config.yaml
vocab_size: 512
norm_place: "pre"
qk_norm: false
attn_scale: 0.177
parallel_block: true
init: "normal"
init_std_qkv: 0.0361
init_std_down: 0.0
lr: 0.00203
beta1: 0.9
beta2: 0.99
grad_clip: 0.5
final_lr_fraction: 0.1
Each number is 128 + 32 x the weight over its row's rms, rounded and kept within 0 to 255. Layers, rows and columns count from 0. Numbers have three digits each. The size before them is the row's rms in percent of the matrix's.

# layer 2 attention output (transposed), 288x192, rms 0.0294, rows 139-155, columns 0-191
103:118130103119148126143167121131146070125146120126152059130120167115108118147115120111141110128186128090088148178131075116096100036173166137164072139137095092020155154070105155058205099154166141152120149145181155095137154097170114151133084149131151122060156123167152171114122151089081139121151185139131150187098151108159120120115131130156175135145095201146137118122083135110147151088126122178120110097148128083155106111155152129122124124130093102147123072071145133085122146162159121158099148135112136128111112099156147072147137112128120211120056185103183138058189151148118159094
099:129137083087136172142106118126106059134141092114155105145105112106073096131193187082126125136124133153145124078086133148075146091152139103126073155147105090072105153148143169138168118175092135121088104133143142121162137118138146167133156115128110134046106134140078157113173154179079109166134151077130189131148153094148103146136119099132119070116180109067181146083133125084097116074159115159116178103110212141129115192118130121134161122099117156181145097160156148127061148132189142165158149152077077179101126153133180147187178117092063178144123158112158124071105086106115082111
096:192112115074138115135154102116122103136128134087119118124122116082054104144102130087035132071088100159145161064083131150143134100193087161158088150163148096063116136123124155185167123147109106134148099160151155108098105081090153090154118120130082177066099108174138152162159120138069101157122139130109145159154148138077097168125127174132121165142088098112175073167086124088123169104116186130129149076122202172148108151104150106119137134125097142187148110133153140189044132163152163165122130183105114126145108169179125106155179119156126156133124159155168132111129086043162108120
087:107152139074146144164147080111151107091146156146144122133136127134044096148172162118115185073103098123123086076120098101094127101144135161101061175173169118099092157079113127116095113189138110142113118161153133141134162077135127157187128125114119189046099078117114134181108117170101060153195163127140226149194110092083114113143102110145093142133135112125150114098165111119142158096112130134146129105193141130133117131073166118101123106102134156161173120177158158161074139110157134136151153178124083136121095115155154091214154139120161181126084116103161101111128152085096051157
093:120150156121081078094116087113138149118088110138163140190152128095128118140127112154173102152159151142159111196135126121157134098105099089146130163099146149185130135193143116123108108099111138167138114107053079130148122106151172116104137197122164098209163122107116112121100057121134194112202085121169103088095140191103151106088157200138122171161147085136084119188168151197156102134094084140135131117110061127097142104142118099156149113130181068108059162088082116084109119108112157087107140111164176084167129098113090135099116139145202076087158099141098131136148122169118133152
110:136116169136156168108102114104086149123147158203140118102169098183107117149113158177169094127145147110154153099143087116180161100125109176112155180131071097032147106123071179133149072077098140125145180167136138088130107100099118142107114146153100091109122155103135101168097139101101097124137102119135129148132172090092126101050149137087145177138128139155122107159182149096150155075119120147078100131180070147169106091079114100114071085200066148111099123116084184134143116132152112134107109177103148158170171135135203115099098142135117134149138156182166220087123093158152117149
104:141153115085090076173122158145150129114111181090167158114121165156145110096105133141177076122178099184147179142138155092109141099149058149147159151093091081087111176119146152109172126114128161128081060193129095111112127106122141105076146115099090086157186174139123115095127115089077111166133093123140118103114161077137093128148086147113167112128127170152129135059116140163107106088164127092135096105120149071109131092086161130133124133128065164169099093129118171100094104182181138153147148151072220186133172162147113124105157100173160141129128124155132095095219187110164083119
115:166097178094103135103120162147138117122156123106153127182167103043091140125118121124139114114093132159138095153124115125163147123128157138152151139102120145098064168171106150142116131114122168180166122116107171099121131155167107151076093150131158080116148180073139074130071122139080126108095124125147133142190129099114078160116149129084095138157112153141135144087122142117080184124133088072189159180147057122098109123155076167131157084103151179093089113152111162076063200150207188173121143086095179092140204134069140151124146154137108127110085105137094176177177108136074120134
103:117097133083135118156132087134094081171144070062071141122129150085129095095136138155124102105096130068129102144120152176118114109193102114164073130166126108115139167125097169131140160134131124189127080124157141083172122127141156186077119149106149111124141190135099102150127106139082126168127140072104104172166117097134150177088178065109106143159089157112177065097149140067086132166112153134149224081126166186178134147136124135137177095086096103101154119117139145116082137146184175166140151078078138107120129151095126170112187136135117108182126136144145151039162175154110089099
087:119126137208113115161127138094125184122134157111134134123137106120153167155082092160130166133118124124114106167178103140201127141102151133106174111084165162131115137113092107098128155072092160140131114150102117127130121120159107112126107103146166120210139135113189060141098083089146174095113092133121118125126085138124154098113121144135117160148115116182079130138159123193138130149115141096159118152162023123095136118170085155131139069147097105098112175120081136081191142113064121143140133107156200121152177132086108084068027124131205076159136124114071159184172172141087176143
104:120113088193116170148141118123144108165116051158145137075163119131165129074167096143155103138068173181090174154172159110090097133120172122101161081161111187150109096141164113101138178115181124120135105114106114127115113150127118148106122186105172101085113171175088187091174120100091144059195176144108121107066181135186114115132156142121069133106144115056152114089105188143098137147118084143107112095064146144134115179110120151116117143099154083158144133119164108115110130165144133131135095187082059117108140129124162169115062111159064120157109166128147125132120118130107197074
098:149067133161146173130129118155140160122092177067138120130095091094193138157103111147114108143119149081119157118086079114157102134108148145108124144095099128090141149095177095170105130081104127118110127164144100139181118203160144107127129084139089122156151093175193117088115129065088172202071130101085141119100170133129099107135093145135206133213140197202105121117074069133206090126123121113077120134084155136066126087170132078160059113154092124122090138151134132082140100130079104141162149119114153119156114128164160121088122109135149104125135134127136124188158117147201141163
089:116141136192097125114134216218132170154065157100125128092066146150182161140070114126107126145112113169082177132153136111172148087073081130144222124091141172164146147185088090126145119107113093062104104150126126133135100150109140120113155080124138127152146159156111125142145158118143144139062085137113068116105125133131124102136126246090189130106118120161044170134106127149075117142128162145141072149143140124057165097141150116098123151099070101146136159135102143123099106120133116110150117086130146064141135134141132098082124108137195100088138125141126132177101167100141183130
106:180132138149167163105150171084146108124080180151110135149139080113178076112128130108095134092115085159110142130144132144139199207132131211164164117130113094194122141149078114100151104087096100101122136195100111132066124125065146122135114139057134140143116126164167190157166106139154121087135155132132053108169116121062084144128126148136114138092085119147097188113153102153113153139133130099132054157190103109087147089107120090140103155124123156145157102157107206139167133149155110134138099087169169163123102140102117143116104116147127137041076137159161127184137118045143114183
092:141153151152124109162143158132127173170108110108106122149162092163139174083115130145062149145183102191148091116144125103149119164136112180128183131083195170127128140123167094155105068098178163137111171142127170128105174135108103091118109118102103094155147125112111136161183120128138118084132052110079103098137109089121120128159110185100087154073119106131124087150140137136070121156154146143177098111127145171127166086096168072118070110143058119135147113120160093116096144151105124125206098024093069135147141154121165122083120155155105090093152151175075091161075179115188181122
086:166110174174097194132179180139147140157137149104102139157144103090189157147099094146126134114085112100125168151178085160135193140092186146105211121071144123145102113187109112092095094076141111129140123126080223132112102175147102115134112137129163096134135126161165123156115135084123132098119134123071076128141124158098113098071111133148140109155116160142104158130109168143108169091112133078103085171178055140134138121208061146170118104153165104123056132167108142091208133117145095130069108112148154106112155108119134135099068116103124112164087126080100127194156131130129167090
116:145164184104113108115110130164093124163123052110109153158098089096176148163093133082104145133156107143130123135115170114112150173087082123139166169152130124202152174213189138144064137124087125128091113044181163168141107118080128112095120131099118089204134096111128199191163133126105163172099065132130103064138091174143160088131177133139105109109099147093135166164136077106088125122120108119162176143125147158165161092175118122071120110096144148146125123067145094171100077111157104157146135043119146112135079089129120164158152128093147132127133125136101112111098142088121118193
# layer 2 attention value, 288x192, rms 0.0388, rows 140-156, columns 0-191
101:049196170125141119113112152095176114084184177178074068113125150171168169114104159152103092108130145081118149132200091121132090172088179152123128132098146122141136096120137076102118140113138125111086156116129119135117175135151179113167109149102114110152088098180158108119134086106145119180088111129107084113111075116101112107147117168139095165101124112136088128172155181142130148123113064143134085057088147085184079069149219119129138132116121120076119153196093146153132164082131140146136082102155126115210082147165089138113165120095130159132173099148127131173142146118148209123
099:098140140187150091112167137128131094136167084156128132114107123097148152126081075144116136128134124127124158102183124141140111175085133071168169161141116168127155131116128120144116145094112111170098122182135191148094134156125181111087135107133180106118164102193145156135099120151146150151154079121123154100130146151161063159100115144118096138122124079185080162070089109172137162217059103106130098132171127130125157160217134132101134196079108155123081179221172167109189109153098146134102071091112144179123115129171136150115155137150136079091150073121107098147205113133084095110
093:110151087101206074127135098176147131104135135173137183105142119198105136155139116141140144140159137174133123124167116076130098222047124135109198123110119143172071144148153081053134127124125152099100152158113162089061115119132155151114133137059118098142089124158146055152145131111094119171113187180138149194121173111123116137105170128094081135142065130155089107139090144141108182142119118086107130101090153148189139073165125131127104134146185152113161169148130142109169093130147129155094157093113123133137205123162144063077147102162132147125149095093115162175145108139191112091
102:122154131142125103149114156126088160120086128171127165098089152145132114097126121117131123032112125121163114161084085068128223111125068101166132129233137127046126111106138095088177105137126123089110197146126138088150117127116115132132177155137136121102138146094153206107126111141092088172118098163117144136164110105176114125077149146112106117055171167087111112125110109109118181105171027126129142135105117092170147093129086112117148148188099135098153175140091098102148064140140120179131173170145135106119158179071139180126103115140111105154134128145138165129119130170145206169
102:120130120126113139187149118081134126152147149142062148192057144109119102112173083084074115135093132098196078131153099119168155069119153074095157110109211096126098181110156189143148121166085102179122080117032152151100187167178145108125135121101109157114047072185093100168079133102150117120133106094144164141151115129101159110170126139129094145086157139156100119113133107111091096148120137131153205140098145082107141168097096123141149123098138133112141174135138157164121062122150175108134125131075101106127127111129124076118112099102103115133131155101114168202147160074149117186
092:083108124119133157081106115155112183109172109131141144155106133140157099095095121114141170150107157096129123164059129192059135154110179070175184104153160187149104175091133116143085157073107165165125155101167125148184195114185082164130107111108118118093127115191156109122150079125186140145143151032107109140111063127051121138108125139062113120089096102078122165114163115100142131150125115157156151152123138134204135115088141124125070128109170128153176130157098103125130087125187067114104143145154147136148173118106119106196119119150097107076128164103131103176173085123113085133
108:148097084096136179178149167122120065151154170167121190138053179124114125087082080175144102142113135144091126146093139127129120131034154150124167121121078162205132072089148146159090064111128109097114107112081095122187158121106155117133153130178119158100060114114121077141152053129138136139141125112189111128153096157142170152125169088167106140130132147148132141142128114198110140128106099161088065130060147112108165163096148095119120109157109137155106181154102144110135099097152102124160159140118205138158050104122113140094176076167138159092084123103135098148140098080170137141
089:118148162098113117136064138152138075139124117125124122146136134070142129140168081156123103150098136116102167108171102148216081123105096103188170097120129153138150160120138132089129127109125123090091156082160151191131084096130131103095093119116144158177122095119159152107144096123116107123138116164193155106092100127157068111165131157120145146125070162059114108179175152089136099131150088110147130091109157098107085123142130166130143153079121169131136173202174057139165131211150164111140162143178185113180084166083170157156152190172171174138099143169161119126109063141131112214
099:135110124120119129116126121115126136158106161139130102152142121143117128100117115125130096171150189156135101210118187149052102098201071134112114131160090112136124135051133191161130118167220036156084105136170063095119088124144122116068092088133086117135126109137100127107106116155078091177143132198092108130171135125089215088097094061109172150087161135121142153149159097143098133062139141142186124175084124146117137176131124151141129101090143147190162142071142142161118145181197133147089121138175093124139129101095109140173123080122140163139108103135153168108142131142157124140
102:117185076069119110148098122148165161144065134118190124140153186100102117120118109149158140086154109063151117156138138096126108090102120151172081163138160140092079121079097089168131123139105087106148124184110133171138203137094078109114105130180164135208139104135151162076139151203120164162104156139071149180162116175129101143203168127117176153167119087156067186108113149140072111076111118129081161153147117098113124157102143159097122108165166089104097104085080101102147110144105094198141104146133179129134132159129115141131089125141110192138143180122150099151081159170117090120
105:135143123147151151156113076143080061152134185127087097102101143128119123136069124183095175135126098140095155108138143188155137122185115128126127152159173143066116120138099088144115107127137183160076171081137094121137077141085157131139089144169161122124134094105146086098144122098142126092207106089104115130085125149082154150120175086089140069112102150156116151144161137117171146121113126101181170136107111124114116122225074153167162077174128091136111064082139167222091140133113109121103123201152106137083169205135147120155083098127125165133108103140169128077150122124066154075
096:123148165132120110106116059096166109152121082097104107080134195149100149115143141097225121118139122144127124120108098117202132122140100147186106148117183136157063117105167131099144147129156067147126068100114202118131095133137117123153102086135154112070087066108184144087096074111165109127106103096127132097178126067116103144142112071107128089079152084064163078191132136191119084118086082159107178136153153088115065125156065138141165131130137121125093107160143158091121096193127156126116158180122116121081121157121122162136108126114128104116105135116178070110169148191144118080
097:124134117158138134137133172065174144162142099092113119177117176132145111119153151169089157129117127158137083129071195200118078126079108134093100086114072155085140161102159132135187173109122094166083125164083194178111139124122162118179145164134149057063166158174139104161190108117149135137089184100160078165152137133155139150128116159117136178074091105063154085147077163102110119108115129121107103113100144162156151133142153098172125127062084109101151147129133125089159123083156134103158070167102142106115172145179131105093105149093141072109158147180107081128090182114153168088
098:107155105086146152088128101094111098074116120161133135128043173074119209128129176128125137119098103129152090157159078149092131138084094115089111148065017107142137090163140078119106110110155089140158074135136154128157057161132129107103119142112157125124102112186099123104122102103137103097195097094186074091183142136123140092167147102116121161097216125154150135148102130135132169094122178183154144112199133087139136153151112104124135155133189110129166163151151127126142097119109166169135154119134113061035167102139122126148125145113117131137100122138156116139063165147178088075
091:140089129157135146074135116100149143125173131090169130084129165176144094166091137151137074127118091095092157154137121123134103147063126121121074121115218132146137150061132129140168096154097087164115160105130092071163139129078099113148134126122115119128181160151128104117150050054090117115098083159201115128127171151087142153187171111079126123104097123140131120107087127159149101095099106192144179145078146156062118112153187194182168106127146157105146121119180130097090107101116113126100132094190169107155153132097065092092092082114146109180147139102148150074148127089081111181
102:074111112136101108146134081159146136139142119167081143128124144124166111082171141126138137110185093080020137057167067143155147121175114166106138098145191065124146099089105192083174138161119113155105157144134208103163134147103157096145086145141141148101169167157122167091092121105133092122196111166114169135109132090161093128153062124136105153132110103104161177122080155127118153132101145122144157105128123046179153109095106105137067186119150115137100100170116111082020100088129133122116183131121134133121098110147089176159189102118149071119117123118130087140127113115107157154
100:118126156109182121130141080115158132161151132181107153127129153122129127072072161147118119136114169083171161184145147145165193161165130161113164084205145106109142120092109136109181130141095163141105173085202102022144137187139169153122116121141169124121093116117152104097140084085126138126096144114105138134082145123055145141083156173134115143164176096176105158038115100127108147085133090150093099176131116058163097155110153098140063137151119113094152158154138157188096172127143158145090079137089129148083151135170129162099119150134164117103168120112074145098087113165102195109